config.toml
num_hidden_layers = 9
hidden_size = 512
num_attention_heads = 16
num_key_value_heads = 16
head_dim = 32
intermediate_size = 2048
vocab_size = 18652
hidden_act = "relu"
norm = "layernorm"
norm_place = "pre"
norm_eps = 1e-05
positions = "learned"
qk_norm = false
attn_scale = 0.177
bias = "none"
tie_word_embeddings = true
parallel_block = false
init = "normal"
init_std_qkv = 0.0233
init_std_o = 0.0289
init_std_up = 0.0333
init_std_down = 0.0333
optimizer = "soap_variant"
learning_rate = 0.0128
lr_mult_up = 1.27
lr_head = 0.00646
max_grad_norm = 1.0
warmup_steps = 200
schedule = "wsd"
decay_fraction = 1.0
decay_shape = "cos"
final_lr_fraction = 0.0
batch_tokens = [65536, 131072, 262144]
max_seq_len = 1024
doc_mask = true
train_tokens = 772500000
max_steps = 6013
dataset = "wikipedia_en"
Each number is 128 + 24 x the weight over its row's rms, rounded and kept within 0 to 255. Layers, rows and columns count from 0. Numbers have three digits each. The size before them is the row's rms in percent of the matrix's.

# v: layer 3 attention value, 512x512, rms 0.0233, rows 299-351, columns 448-511
# o: layer 3 attention output (transposed), 512x512, rms 0.0289, rows 299-351, columns 448-511
# q: layer 3 attention query, 512x512, rms 0.0233, rows 320-366, columns 448-511
# k: layer 3 attention key, 512x512, rms 0.0233, rows 320-366, columns 448-511
v299 075:119140137121143152128153110157114080125113133146126119126123131142163132153086134166121125163107132141122166080118115127092143110078126117117132154148168132111146132128148147149127111129111141
o299 067:099074121099130101101124153133175156151093116142110115100141156101112152144125146107113103114153135167114121171131147144152107177138113156147132095158106098127127127100154115123105158156140135
v300 076:101125147106127138152109118161204117115142157093133128094099141158118144180154161138103137147118123135145181087158088112110116117109142133094081102132115149104164113095166148103144177089116145
o300 063:124130129102131133136164146131101135118070120144129168170140139124104116085121089180137116149125150156115098175103137138157100127109145090155135140166144129132089075164095120153130113132130105
v301 076:124143118144157186158105162108127128130130143131152137099113122148150099163121091099103122155144116127143136179122098137109122136110131127124163108141073112141140112136142135108105138149146130
o301 071:125109139108098099094161146141154142159154126113110142150143088108104141132108123102145126106116174142086083152124127109114120152135171110129126151112143114147131103103143112186137144120109149
v302 083:127123172121095153130083140144146109168151098160147123115124164112065107131127134119124114123116123143120118111124162119166130152114132128107140160128145159122093113125104147118154168135118147
o302 073:141126143135142121119160082120142168095104126104118144159133109186133182100145080154108159201164161160162161134121122124127134096098123114125090156118114164139174136156128114130136105144128133
v303 076:094130153140134124144145138112109103164128161137117108106086138176127130147121119096143126085172149100145157140132109149120160123138155128142183116100109117129125149140175118100165139149151136
o303 066:158116106104160147096100108130154150108092113153093160149161125178097185118065141126104135107141083140081104136129138110143093160077141121113096136149136118127148099115119114129102104129088104
v304 094:173164104118128134135123118136112095128115120113158136183179080119097141144172156116138099151130097125120129151142135109107088123115122145095146134107151161126142137123126139129162134132090156
o304 078:089081153122148129142131121097156171099118133098121109110089137145144134107126154128109151109118140172140136126118095136167158164114122149142100079104133115133153118128153114080108101133145098
v305 079:133148116111147139131137119139130071136176163095144113161088176134162147109103118119093123090170106128116092148114146144120180169115135124109117151096133118115136146131108159138095125084174105
o305 064:147112119148073095152137137146138143140089126126084129124178101134134114153178083151101138134114113146134143096129106177160089150130102105115133123121088116129144120132197070147136111172153143
v306 081:103142135085094148144100129090112119120146134136143100116128143131111151135122105092069095125115089092163126100167124135147152147112139082121116124103119102161129151122134188112088145159117157
o306 068:170119099146114112139158083109135120135147126114102153118127127148171089121082147111131154108152146184100077148109086081147093112099116142138106120121128121151156087102146123151146116124128102
v307 073:160140104140127145165146102124145094119103156099167125115121130121102149138168147170131131147157089111163128158091107140147131125153131110168126110140148095156100134075137100146136123107143139
o307 062:154093174135147126138090101127118145138144137149100116118102078130136105153133160135142094117111095113114083100167130146102114119131140145117137137140144106095141099143115128077143135101152133
v308 077:134141138118099108150090121167094115111119138139155128099166096099089128096138136129152119140091083081136152147104156160095095106159108121154135139108130103179134135114108128154133165132136139
o308 064:145092148123108162128142139122135112152133123111121125118136162073117122151092103094187116114153179073163110136147093083098198148113098167147094122136167141127143141147165116102130071113117178
v309 086:137147164095091116122163123085197137091144112137133133133120103138128116090105143126139102133141146153120106145126133136115112166143138119109095120162133147111128109162122112149126140118149095
o309 074:176134087113127117122118171127065119109115150143118168117118154119137109141146115122087142160122138090157129093074146141140171088110113139100088130114169105117091116163105130125106131133168135
v310 076:126128148175122104068164152115100111187115094120120115102145125093092167130118122113088148143093121087115145169164141096101115110164161081146152125118111125124214131114126156166142073148151120
o310 063:132127131138133135171128111138154124109184200149130153135108147100136137101153116107170114119102144152153097093134117119130087154102104125134145109121137126145104106166084114131118176135109113
v311 081:138128103133050115122158130165119126127141091150131115112100160123153137111157116109111122128105144126100098153138096113108127191135167146119122096111118088115117104131106100133128126110143146
o311 068:147108160165157125145102132128126145138135197164129142150104124150134135162111067150125119130138102131097111090151117125183117093104096100151135128132116149141123099140074123116122139137098100
v312 075:110157098120125138130139107159162130121121132110119156137086125132154093113111115132096119135150145121157125089156102127113097110158094126101144122172148101076171141165144130077122111091151126
o312 065:077160144136082083131140151068133149148103152157106119160162159112119131127108125081150143151086111136115147121096141126103120151131119115171145126101123119184128127139130120102112115143136104
v313 077:163154152074124148127167129158149172096148124131102162137144105162131129121164123145137126136120117117117129103137106143132161146121141109113084178126133138159082144157149094107147091142151130
o313 075:128103111171115122144102107135127115101144128133134129092083115179150105184139121144106131076123116150130144129143104130097110103097111131106144118101154133070138108155080160164115133123146117
v314 074:088143135153130115118129156113137124148176140125146146105118118141112124127118107140124115104060134144144150131114130127158087127144134112113113082107089166133147158115135126108119102128163130
o314 065:177132169133149131105126107122112102128125072128107134121193140121127137116113135136126160144140133128155099128145104133104150098115128110154093176157169081129092175172136127141130140095124161
v315 076:089131143128121145128155137124117105133136162088100102121097149169141128085091137150152153073122110134146164133123109134151148122155105118137123134128089110112156129151131144092107108136114108
o315 071:132117134148079130062129119128118163151138093105102119130125164120161124139101163121110128148118136118093123140073110125099089117116139112120115169150129141155091119121142111146108169141149172
v316 077:106121124125098123128120125142124145101125088149106136091149140104110111119151088079137157141156114104107150089153131106087129098111129115089206164100126088140169141162133142159143136101145114
o316 070:137076107092160140096136180090153126136110166129106148135117106122123134150117166151131158121121166115138118179098168131153108135118100151109067115145128146073117113097132103136101133164145109
v317 078:116128142120136105159123118125159099103114173130155157108191134108139141145155129127205150184121183105136081162133150195150126126158134096148111114135102134146147114091149101106131173132117125
o317 071:135139100124132143148133130148118175129150129143115133107094113169135103102155159157088120095124099118131161116136136099110154141136119164100174165157155108113102153151078169104162112120156119
v318 073:162155097133120118098167098099163150135122113127090173152171114137105168146152153109156168171122108145134134111099128122098127132104126095152127178148085116115145114140160144146113136099116148
o318 064:123124164133129103143129119152088110108101117125122076088090140159126093144103146135084114095142120146077115130147095131148110136164104194080123107103135137131121130153140127102129132136186109
v319 083:132121133126122180143132110139112145129134130119126091137167157128139148125144132119103105142154109084100096131132109153155088124107103116130128154139139122080163115102086113151154114143124117
o319 069:143124132138154087149121147113130088136153106182106144142131124146098108135154094142144181140120149155140198127105153131091173123106117115138116120085105137166128132143138151093121138110101114
q320 120:115148058146136149170117177152100081149112132093116168126116113100099142139141123166120120122120140132138191111128123127132126116127107128110095163105144103119104134079126146123147164129126135
k320 104:094171077138119153108137105168129098130114101122154113110105130120095111062147107105144137077129154159138148119166143105120111123124155106075130128117137090118144141136111119124095128121107113
q321 116:130127135181137135115121128089115142119135109114136126124129144110105114127148095139130152109128136110132118142098105125138115143129142108085124123149103115102142131129131126090108151109105180
k321 105:114117112120109167091109166128117120117166163134140116148144122141129144106118155142126132085164150156143129127112105146147137145136128130142104147162146134074082125144114145159138156115104145
q322 119:141151111090146094188092142136131144131137124169087137148130123145127063100164095133192137104142156133108155140092123143141143155096132110105146111138123078074143174103134103163149114169128151
k322 099:148164126184148105157124114045137122130112146154118137125093128124131121137131135130161157126164138091153158116142137112147151165116115162110155137147094119131132122110117123123138141167136147
q323 126:147131147116092076149147150119092132114138078095102142127162141156140110096098132128158132143108108103168145126165139124154096137163149091162108111119124121112130128146108134094095093098112149
k323 100:151107123189101117137121122121144187140154154108109125144089121140157125110099117124151140133130113096158108120160104125127103140163123115100133125138129119150158104103156139096105094082140154
q324 117:112115180079116142098099127108132169102130152111157105102087158129141155133120149147113125154150150113114128111136148158086109149147161125115173129130121137126114099113077154148091158140157108
k324 101:106127145060151151146115122139121115153136175080084144151124115114064171157128156101113153174112138143126130125159144104156135124117168128153122128120137125141136105115127115113146118123113130
q325 120:100157116123148139141126163119172128156116125146101155141108137096146104099137152136169137110045122088109162169166172145115122106081138093187115114118127111074102147137116133102161192174083120
k325 102:118102104126115123128140127129122127122130124154110142149115137143121103139129183122159117117098117088082181128139169115150085127097141134133146155104181165139130181129142136169126159140120171
q326 122:149144111105069117137141126084098124138121108177137154163162155165159177051119145173173143114067110091139143132102150122105133053169119133095145085127100165112137155109138126140139119149137147
k326 102:137150118122091089130137150143126142163163103141156117129164138168196165117108093154139087133095132132120129124139108108155159107134098130094110138113145143110136138147128143134125105149151120
q327 114:122161079140124091111135154073147120158103117135117179085128144128110122080123106140156111131164143182118106149152108121117167115131127118103168164132113123130115111130147145119139121086137122
k327 102:111129117132128117120157146079114124116135183116137152145159150112121149118102086087134117194142135101136168104157092114118142113093110130126104094104132144103106145121174112157155103092151141
q328 118:097146144096124134149130139120127157165156158152125115109130123127118147083111153088132122111100114121128103138135143144148132119119154154124089106165133144136126161102098139123107139108182167
k328 100:112127133112088140193081139171152154111116177138111163128164106132116152116147178098173139089118132169155151127131107154150101117090149108101098099137123142122099161126094115108136127131167140
q329 119:100129099138093133109098129129100126123108118144162173135127120137132140114091130159096171140098106105126118123130126166139133148134164092127120142113128111148120131142122113160143109121096138
k329 099:128137117128110181104113088111121133149138115096146150138113168131141152123115141112096127166123129116113139133106064121110138134183151095123119098132143123158178168151129101172134126130146164
q330 122:168145091147139123103138143119170102147179144140097107131117143114091132088130134121159124137152138116131148160151121079119153103098146150100125128128132149104120117124161131145089122156131116
k330 099:142106102217157102084154126132127117065131141122153134088124117111113104110125142123149093140185127153153150110121103112135151099081156140093119129118105153136103151100135091134144117090127132
q331 120:169137150133112083143114108114127111096130132113110086102110166165121139158110182131138142115096132073141151099159075123082098111107155141113110122107144141104126132146103118110161122118135142
k331 099:176114157170154112128093105130114133088124117115111160163077115150115142118165149161163163107103155089152138099136130111166110132103097083111128104110136139115106151119106154124129126158130165
q332 114:131109140098146171131121118179157116142105122120095126140135115118146131122122106099116089129076126123131136157172142140095105091112137137163135132112120128123135182134146147110143110134173153
k332 099:132123108104117183144115099160113125115092090129137110117136118142141157179098141110143105174109124119118136104143125148123137110100132153104106088116127174153137159163122143164129142157159132
q333 121:115129104105102116184101138131079107169142135156083157102162085095125147104132161100138113129119104102164160157146116131135092106139147115121173080119148116098118151163162114122101118168136107
k333 105:113149121099178117147155094120097118149165142112111111157112103139103131139149146138057127092140103115126133157112105114138153128145138143125118096097138150109137122121168077149107133135101163
q334 118:156085093130082140148084134124126135131137147149075134132088141136187122083116098138098122175104113125167074160144103078126107153135101130113165177104111115133109111106145100155134119147154090
k334 099:061128089156085125154137148158123169120116131151133124161084179142136129136148082118120114153101137138129083100124122095116161147105068097146148141099116132137110095145135130120120125106141109
q335 115:102142155100133138125145152163098108137098107150113141157091128098133120190152109126158121140154100124118110127133126116105160147126146149159114105130137099134151150109116133145129148119125077
k335 100:128133141152149120130130092150146107194150146148103135162124106135109149178115105112098177159114110118148130107132099113100109091137128142126106099156134128117125161185177168144102118135178112
q336 120:182101119117079137167135133111110121095157124105138105132147159137146105112132126168139068120095160145111123096142125165177090154108127100168179108125110150110146126113087147130096147178131171
k336 100:157111097122141115116142155115117123141155124130099137113113134132096124119121135127105115161142122147128122107133129181144080120134106105113102116165138129157126165180157140149113154155159225
q337 120:098116127149125120109130140173134085091155135127105099116066066146122121097111127121110119123125137123115107105142142119099138129166109128107123155134153136164152097113115174106123107091163125
k337 102:128127139115121152135102119119075111112133167127125081141092085131112140139074120135113130122126126125114135092097112153104115129154098108089087139133117105135137109101114126127147126136168101
q338 118:114136111124129120083145167134100150117114121141125145130122123112118153136100109122115112121143109141162151186134124122130108089118122102082171130124130152149139133124174131139123147136137118
k338 100:126134095153152103094121105115149121134117153139104136103094109130136116136104140143089140159133146170135088143137091154160168094084124162183172179129130105163122096130148161136129128126125119
q339 112:152109118134114113143127123154127130125163138175154134107160116100132170094103119126147110130165114170129110143203129099137121110106124131121116120139090165113123157089112077100133116119129131
k339 099:120131108136165144193109122087120133147120170097115099114120152118109139145157102113141104127104158178115135154128090165116125107112098127138112102138137127149097143115161129132152112114141120
q340 121:145150151114122088110142146143131130139136108171107088104112108114141157163121124147107127103148155159102137121153099167161110135165122144140106122132103171095114086140100113114169112117125117
k340 101:139117125101137092114156152180108127132168132139147137147162097121145140154101160120152169118156128141107097139155123099134111141167102135149093097137131139083076101120124086130133135099150133
q341 119:147135123131174076137173179108114104136187146152113139160135114103090076112128138131108141096141069101076136128144135129124084112113085119084159153128156117112113146112114109108127163160136121
k341 100:140106136132137100123125145108127131164174140129068100127163136089127137120141175135134104109130147121141150129123130139126130116095104129138173131154140152157084140151153143134113085137119079
q342 123:121152076168131156153146130151141175139158134078090102174087131102139082144126119134152116163168097108093122101108092100090152098176159133150127116149139124163148133118072127103120116130150136
k342 100:087112102142106134123114117131125171129135123091098047135144142077083169144124132135163136163084155120148112117074142145159128102142157128116148111122112166173156139122130094094125144137143117
q343 118:174101130117102149169128145123140116152172124118122148164144139095151122108133139152144133115138117091114132137104145074096118121111120136133115146115084117109112184122143114106105129122135152
k343 099:116089138107114117152138099162174065155134103062120142102144108143160151098117163144098166101101133131141130153114131121137101083145109163098131156093093116131145136162114143091100091100102159
q344 117:144089146106072098115112128122164160107109105154135153139154110130166122126135145066155139158120163163161100071159129103144096144156130111176105148163142138140096119157099120138165109120111138
k344 101:162103117078149147130142084099187151084123093125138115163102106167144100129081133099129087069117110106128104127156107080192113100156135136150134099121165142098183069130148106140160128105146149
q345 115:126160156145158107115084080158161109119096167125122135120121066145137159085126127150131112142161155150115113099118126118168149148099137122107105160131139089146153122075094150132123089108128100
k345 096:105140142126163118144098165125178105146133110131118131126106088180062128048168088114158155134096145103147075078117120156155139111143129137122110123114121141135156096125119144147118123115135133
q346 124:123126123106166123138155122055136142135095135182113159115157116150175150111129158155104145126083134166123128141108120150169130137117143116147106126101105162117118118125130152134131101084150086
k346 099:165150150140180115125180108110144141139134123132128140118148101142176166126083149160141133114126167148082165101111122159154125155136112092149134145121142088119148123131148131109135140107132110
q347 123:113180146117144089118140128101144127143143116103211142145090139123138096154133180116064159161103137150188133121159103155110115155110143078135114133105138106119157162102122150132095113111166153
k347 101:143142145162102136153152158134129108127135151124181133161171119110131121090128129113113125145114117124184097146151113103109157112109128121127153108114153154133111147056155093123128112130137160
q348 128:136108158162097103154164126117160132126133156152104148149109108142108125129088113131151097156158122104162109137126136117137128117118123146141135142152089107159176088136120168104159110122144156
k348 096:132130175055141108149128153135138102123099115119077124168097134128160073076124124099148143147189126133081135149087141133112152134143140129130144108165110118121112161101105199102166153123132175
q349 120:103142128122138150132117153163145167145116126160120125146160107125071102163159124091118152084079110111161122110133151129128110114083135119184092090104114147159146141128090125155082113151103115
k349 099:107113128157140188141085148132083128172147138133123137106135114120099102130154127112132128078114073122110117139145089105116122160092179134162151166121159073167163125139142118098149128121137150
q350 116:147121148128128123129169147088153168127135085107155165151116109114125080135112118141109120098142128122139159097085084109143113112161187117114116131132092136138131154121144127147159144170115127
k350 105:126136149061177104148127145137122128122070115122159123112141118159179133117158131100150144126108136102141138070084111122123107140154153122152107108118160096093127126150132152110165096149117082
q351 126:102123171135136142110093153161158131126126092114154166078112113172161155120102111113124131112135148184105107085082106151129116135081084140138113125163134133167133128140146156115148146128135134
k351 098:146164179171153139146090133089126127108095096102196138109112113149135105127104107141136130108123119163080091113091111121130126137117115120110144140142111132145104130111148159159126157144123135
v320 132:143092151133116129140122111186087125142171136113151070138154125121133153121114111102172117129127104155170107141159141146180128130174165133136143161140104116121162148139120123147086136101098091
o320 150:136134136167165139142143178086184129102098142145130173136125146123116102120129151156087110143142177115129188110115130110087121120098126127097086089134097170110091144088173126133159152169167148
v321 136:152102131155101149083116156132130114136105114089121173114149149144111101121111177157094138159164115134103097150112134118158140154094128145145133132146106108143137125173132131095081112154119133
o321 148:150141134100160121164133150157102115149100155174119126108143111108145146148125096129141145122081130109136154105131148094109118125132156126132121102121139124101121144124134116151142108123142079
v322 133:118110131087119070139146151128134080118154158110114109146111122118124136109098099136080128120128115100113128091158131130121171112160151123132113101118120118111122093149140121161150187131127152
o322 148:091143123162117166105159125107149130145129115113153167137126148103105113142151154133143143159091141145111156110110161147110132156090141119138163140117139161156154151096131148115088119127122124
v323 130:169147119104154121117120128188095109119154127085128134117102131116140115110162143115130163132109103123153157160107136105120105156101136147176098088093116120125148148137155109107095114137141118
o323 148:096127146106118110131155116119137113092125112142140151150115131136144091114086115134113113140119151146131130108119120153147135124166103084111149151141156133116111124149140154147136136102135178
v324 133:173109138124138165149124140161156104144102096129130072118157137137128150128125099124137144081135109150132150109135135128122123102157136096113132096134097165150131118122138165147109140099119163
o324 147:106146097100132066103132122050120146116109182138124177135122144103099098156144157094098112191128136143142142120135129127119130137109124101121154129123191124113145131130118125135118163149141137
v325 129:086141117099076141122136134119118113127093152132166171131117116163125166149123148117133174136124168110153145048156132132087126108106103152153109162132101075103133116160113112119157116111136156
o325 144:155124138152163139088139140148137148126155118117106073115158079068136086102143108151117104097152097132104147131115135124155116126163123134113134100116121146146118123137154131132160124122119064
v326 134:132151138130123151109117132170107093127109122119181095098130134076106132145148123114152130136102108164114124172146119099136080119107111114130086120150089147164098109137165117117136106144092186
o326 150:124126142084132090189118099105160166144111109139082156104108102138140144076106131157128123106135147101107128110098155132131163140124128146118164143118137110118167151123116142150109090125138068
v327 128:113158127130123097107166116153137056163155064149150123117121172138179133115103109124134097131124147188132143092086114126136126141121117155132145156147129154093120137141087145187101176115130086
o327 144:116099129124107132150115144117096183108126167106119129134121068102057099141133152117132115133156130100103127143164137112119153125124149110136147118125160099150142092109115110103114124144109129
v328 128:108157104151140098089150087100150143118111144119110117088167130119187106161123203140170156080139133075114131104145107124134094111152093131154151139162124121124107128112151123135115101091093098
o328 144:085123155125117180187077107160128121164117122129143139114090135156074153095167104118086097172143128183136133118141143141132150130075146122119095132131097132126127129140145120147141159158150184
v329 129:122142062134134112126137130159111119132108084149136126116113103097125152111143128077113135118125140114097115178155127125125130142125107130138128110077127134115127132133126114124194114117164098
o329 146:130112198120128148131113153082144103110139140116146132171163139163115091104135115135122113110111085119155146072109117135123123117151175146112126111150142136146146146133128149136099141120103180
v330 135:116131152103141164133130141130141113156131122182141143171119114106115116086137151111108113155140148105098119181067117141108132149072135124109169138158133112173135118097120126141140094099128091
o330 137:149106130112091088113121112168102123103104121113089127099128160162120143132126149107159127128103109119149162121165169093147146096187124133128084096099130162098125147161125106121114131109143170
v331 137:156164082177154152094105119101175130117098105094186159125128161124138185131105122134100141137139163134110124123124133127141136124184122121137144116077123167127107097136137151123137106099122125
o331 148:106103142079169098187124107143115122101167139139091099146099098097099104159186154102161123101127121112108155102119144163156099105064117086106127118145152126147109148151110149132114145171116144
v332 130:108126080118101109151141135146203115170086136124136119150148077144136155085148073118152136111134123128172137153133122111125109129135120132078149135157086104140152124120146144140120126136153157
o332 143:119138174139125155128124099150080183129121145125117157158113185142123103203115128123115098121101080123111104156097155157165143153154130121167134133125193142163084128146106077105107099125134102
v333 130:131109129106145103144137121119106079105108111156126151114182052100093173115109123092140111075134115134108119120146126201151115150102126129164133153083162092113114112125162135146137149130076077
o333 145:113158080114107166101134116132135128134146134080130134141098199121144118126114144138129125148135154093131157130101139076132136068144154141089127130145121130133115144129085082095122151150153139
v334 138:111122126117096123095094119117127125090153098094113088149126083146124096106114141107140138105133141118130151110119126166167105115107126105172097101138102123163141153167117120139121092170102136
o334 147:106144141119151127166138147107153149121112160109134162089127107108123167171135133133121116172107142100117114114091088100115143121114136125081150140113104134095099125130130107113141147099114097
v335 134:118111112126147080126149140112127079119115162083116134124115148127148114162154144136123093151142113143142105143135114109129114126129120172101126126122120104147119104156166127161134144139139084
o335 152:139129099108088208117119146159181181113116117134151129097141091144087176110148113119140096128127151106105092132110157150123119119159134129161116130140140170125155147123110131136130129148135169
v336 128:123135155131119120053075153085154115167107097111170150179121138127165118113146159110149139115121150140118153103132163130097123092154097117133176120124053130132127130167136166162184117122147094
o336 145:110156075141115140194108141159143159123133154138096111119140110126064110134138094142129102082148119141133085125113098119114135123098143126110102120147148119119127126111141064109100122113112142
v337 132:097173119135168093090157101134091165130131102165104112138110119148137117159170152145104129105090158151165150107140086111151079145157145123141111079144174119084113131123092135105165112163124143
o337 144:128121095143096146193129127117183118160110170087138143093132123094104130083092084142121109161179140144105141124115169152122155107123095111111126129109092132165153106139145138138079139091172092
v338 132:181111151129118149132135101177112130146126123139127107141127111080108113113177141139099151100101122102115147128122110101089143104095164147173116072147097126130177098082096107129129108177111131
o338 145:105187101131152122106132163065137178095140141142137167122146152133171119113090089142144109146134106147134115103141148149104112130173089135122153157135151126113082133120163141120116131087140137
v339 130:141140131098140172128116142103109135143081139231091111096119094101166113136114151106088125145153150133102148122116142131109152110105149176165129090126119105163129163099138144070135135146100135
o339 150:141114123201119142108116116115131136082134117086122144119090178143097125075153076154155138120119144118167044123149082145143134158122117073121112114127125143130143095123133150157123135099144133
v340 133:176097131143139165163118115097121109114115106135194167100095147095147115118132097115116084128111140166085148093083127105133101111092129107166165144169126163116109155165158119183136140102126147
o340 152:112162129117116076099127141150112116141162126128090085156126149129099153173161101091141126123159099111175136119189132119107112113162119155103112120121134125122114114090063106080152128117149127
v341 134:105148099153138179087165104183133130141112106085143147153143076141160107142117102156181158123146126142161133100151147184146130108135118147121134077114165140143111150121094133154128168144134164
o341 148:134095138146152126120127085103141137119139145131091134123178164125109120126149164158121120126124158091107144157095170108148121157126129140100106142134115132124117130123133135105148074105101104
v342 131:134131134106086141125104126126104163136123086155101114112085129129138173159124135136147165112118101146118143077091134129138130130105163132132143155081125155159128071128152134098120131129082083
o342 152:160136138132153130147169102127126108114141131147133112154167147151148114090135123132124081136137137121167138155167142159139113123130097125146125102128136149102107153150108106126126106128164179
v343 134:131094164172128146165112124122144134102146105079073128130124111129136105120095079076109158111112142109124126135117168101148127161140123174131176102117099108118141152126168101104099130127166173
o343 151:106146108122124122116136122145147177163134123173198128139177119166131127155140162149119128136127116155132137102115113102138121136140134101154095109096155155156151090125109102121169120157107105
v344 133:143107165129161161089152117099130145162109123178147132128161141123084130131167160099141150119129148164106150173127108138130121146126144143109160150121113121144100116172153072132162109103144116
o344 147:142157082148067115158076125153110123144143146101131131156097104146152139096097110154106134177098106118128108099110129105112120117158097130131101111128114087128129143143128173137096085155106168
v345 128:115107158143121114111125143168134119121086132112167082119155045085138127156124109092142131171163131140118131095092102155089139108111101171152126145165164174134072145160118094103135201102114089
o345 151:163123119101124077160145128074154149104146119119112145128132164143139117081132158132127125106114128131135116138154099145169145151112157120109138111114066122143145126103120141111130067132128162
v346 135:082107154126173138067133118141146173132112112129131103130154140155156135176155130103074120150067111114132096132139130131121148141113146098144103111142103108120107158154105144156102132073114150
o346 149:148163120118134121152107146115114074157121119117103146115102099137095164062150115149142137110160144105120124102122111134159089097155129154094140138124147137148147109094120086108138089135124112
v347 132:128124071077087163162152119117109107101146109098153114138141170103134138150086171174088128172103148109109124124098083120112083143180132114104143117131118132132105137114116079115100087133164118
o347 150:135143142154168119113124141108163126147120152142068140097140121156140096131127097107164109097131097126137153124130153133155132105085112131143145136169119098138111125138123139145167163093094159
v348 131:119135119111108132159147116076133147114176099139129137174111113145166118104115133143122102101129109178124130121139148156119130086102103148145178155165148123131161105097133134126115144124168110
o348 146:110105140199182140080117105151145130125134165121109152141128134111092119160141145110115109127135143080104122067109104155163142191141165108108085108156122119085108132141092096153148145096152116
v349 132:136113127155110157108127105131107102065126111121088144136151121107141168107118114145140173082157139141112117145146073112131107105178119139119173151121126127145103109161165143109107139110141072
o349 145:121164132140142101134101145123133158143108121138130143127125158126077094151132176136105125164144153136136180112112145105138126168101141133131114107144109135121133150120092103132121135129136195
v350 131:132137102105092112122160128113090137130103135108146131136119123121121121135071170124155175099097110116083104127118104146136136142136142121098141106176157109147106098135105119095106137106090128
o350 146:114118156142168120148117147172153089127149108145099142128155095148160166113137114134123100125108132123119143106119137088107128092094059147160117148113108164094105160136153127124102137141132123
v351 135:108157121162084109128123137141118132128161136114106146152175134165121133105106155114099141121127116128123125139122128115110149116119148192081169118147102154147149091095119116114106098137159154
o351 144:162112130117159172101159095147157126114078136160123176138078126110126123130131100130154106142110139090142155152164150128118107132170106100160107135104179131115121137163146107133169175156149084
q352 084:137133139125099145143111110123117079115120146159136140101161099129136120081121141114156095149090146148170126151155149133110131124114150113176155153135133171136143106089166131119112116159106095
k352 083:065080117149114109130149139144097095163128136088175175118098078186135159128107123127061091131142119161129125115176105102122146176156137144104116103120139124173172147113112158156109106138091131
q353 082:103128128153184148137145145147184086138111140107126120138120104154143132117144123166145098161109160161145116201139139177084146178156203154112124127130128120161129155113153117098148111117111109
k353 078:122113112079126146129161138099082117099118109123148094122091099119127133080135121138108099123139109136143132123109125139124159134118121151136150119116141118186152096124149134182181090116125078
q354 087:179115118144152117127128171129133159125121132126139097163093123107125107136167153099151143146096136129131173140093172184147158160140148164118134108157128100117101139144115131121152165134135149
k354 089:134109122133151135133159133134157173115141110122165141160113123164088083155118120101082117147127143145139158126189153128148144111111132135150155145117123136133132124178125120115117123109118099
q355 084:162128116141114144126146130125091120167169167129137142158140124147138166109118129132134115143130142115193070151132073051148100090142153114125134130089147136105130156137128150112114142149099149
k355 089:138136153083131123117123120177160156102139127137088136120127126107118118109125139133126170145133141130169118129161111078122126104151118115129117116139140137086176118144128156080079087094124112
q356 081:161182114150150073125105120123117129100122138123125139130129166138132147099153168099151170172141139110159138179154137120109116111128161101099152132157127098142129079115123105147097143099108166
k356 080:142157118145097152110108134153172122160098142163157119115142139126118117174137102100110098148113151132152107091073149116073138145147172130155119093165165148142110148150106080179098123145095129
q357 088:140136110135131129139110141128159136077111094150147121131129090117112118114082081128137132137127130148130141126149197145140128079192142098173154103111125141119154127094137135108114115107065130
k357 086:101089122125141119124124146145108100125122118123120140151168140161116120138137119158126082144129077133123154158116127125147162145118129113114133124101154162116142119113109144151145139119158160
q358 079:150156121170127118120142128123117060114092128109123185189154184131132146134131110133117120131126124107086070087131107146151119119120120077120103122198131122133123130146141166115086130169096139
k358 077:146150099156122128152111129160139121136116107099122159111130144132119125140113133138113096101128123187145085121113133117147153137123117168141134159142134117115148142135118144122138106140166135
q359 082:197163099170091162136108117152128072153156165143123084146105135098131106148131068139127128108156091100147134133116123131154111126134096142123147109118125136116125125108083152124086111108159070
k359 080:133129125075132127151152136121149109095115093159121118112118139120096140085160109176111139133122075186130169168118150138143104096093103129134107132123148141121121137087068162124138124109106123
q360 086:113149120156135146165125132120106127107109152109116140165124108128114094146127162119122130147204112138156103127157094113096142135151166111133125147146089097131131112122116136116135140126097109
k360 089:138110145141149109161130131172162149136111163159117136131128199147091108139153116159118136136100135136147158169152171096078086181118136144119164106128148123130117119142092128161139124139161107
q361 083:103156141101115162127139135164142144131162117158139134147115123101116176135120118115116155103125117094128180156167132138112154122086123147089093119131136121121091161129093184110107153106159125
k361 078:131141133117123147112113098146135115128198126116100144079123108144110109133133127134121128075116119146110104135140085084154126130108108106117135104133085095120124166132135129116101149163138137
q362 084:107126173119120112156129118108130141120117132150153134139049144136135138096150130094145114116141119121119132139147124160113115130149154163154115155113156110163132139127143086113207147109170124
k362 079:173147152124119123149136172095069165157100146122125093125143124128132124135139131179096144109174117116123157135118120148075157117121144131114141129118132144171107165116129114148124187149094131
q363 098:110156144153153107141119116156096127116098117115141162174151122130137148109149168136108123152056138156098122101132137133145108145164114090105187110157092099127150148117137118120119111105094136
k363 089:133117092139100083188116130123110124128121194115117153121108104107146149164105166141135159107112134096094114114115163112122151159107152144142087159142160148144134084159153124135124074133148120
q364 081:146135129113119106109151149159147146109130120128128091131126121134170119122188131095140149139128112132080104096105103153145126155126183145126117136133090154166120126138139144137149157083145137
k364 087:148081085124130117111169162082117087103109126145132115129166126129146138157132104091126089146166136108101095101088083154134111121116118095131122137138138171135116153159140132136174120143123177
q365 081:144154100153139111138110121109132121162137137139134146125164135110136164122138121121119137122119131154103166062107130162150106142117148114168145150117079188150117151126145117148124150177115160
k365 080:170145137173093135113154141136141113103134115145182113134157142094140153148115158111135102151109158090120113107102116157167135126120177116135138117155104087140145143126114128100146088164129140
q366 097:091111177138123101124108106096114132120074129145114067121120127116122146101146146109133089173142123146127134154127110158096157138168160137129131103102097156140165132092114125138125152095161146
k366 096:118151131116081098102099084113119139155109121127182131085130120167131122110154143144102159186160138123133119117129122126106156191169123103128122127145123114109109121123148109137104127114107144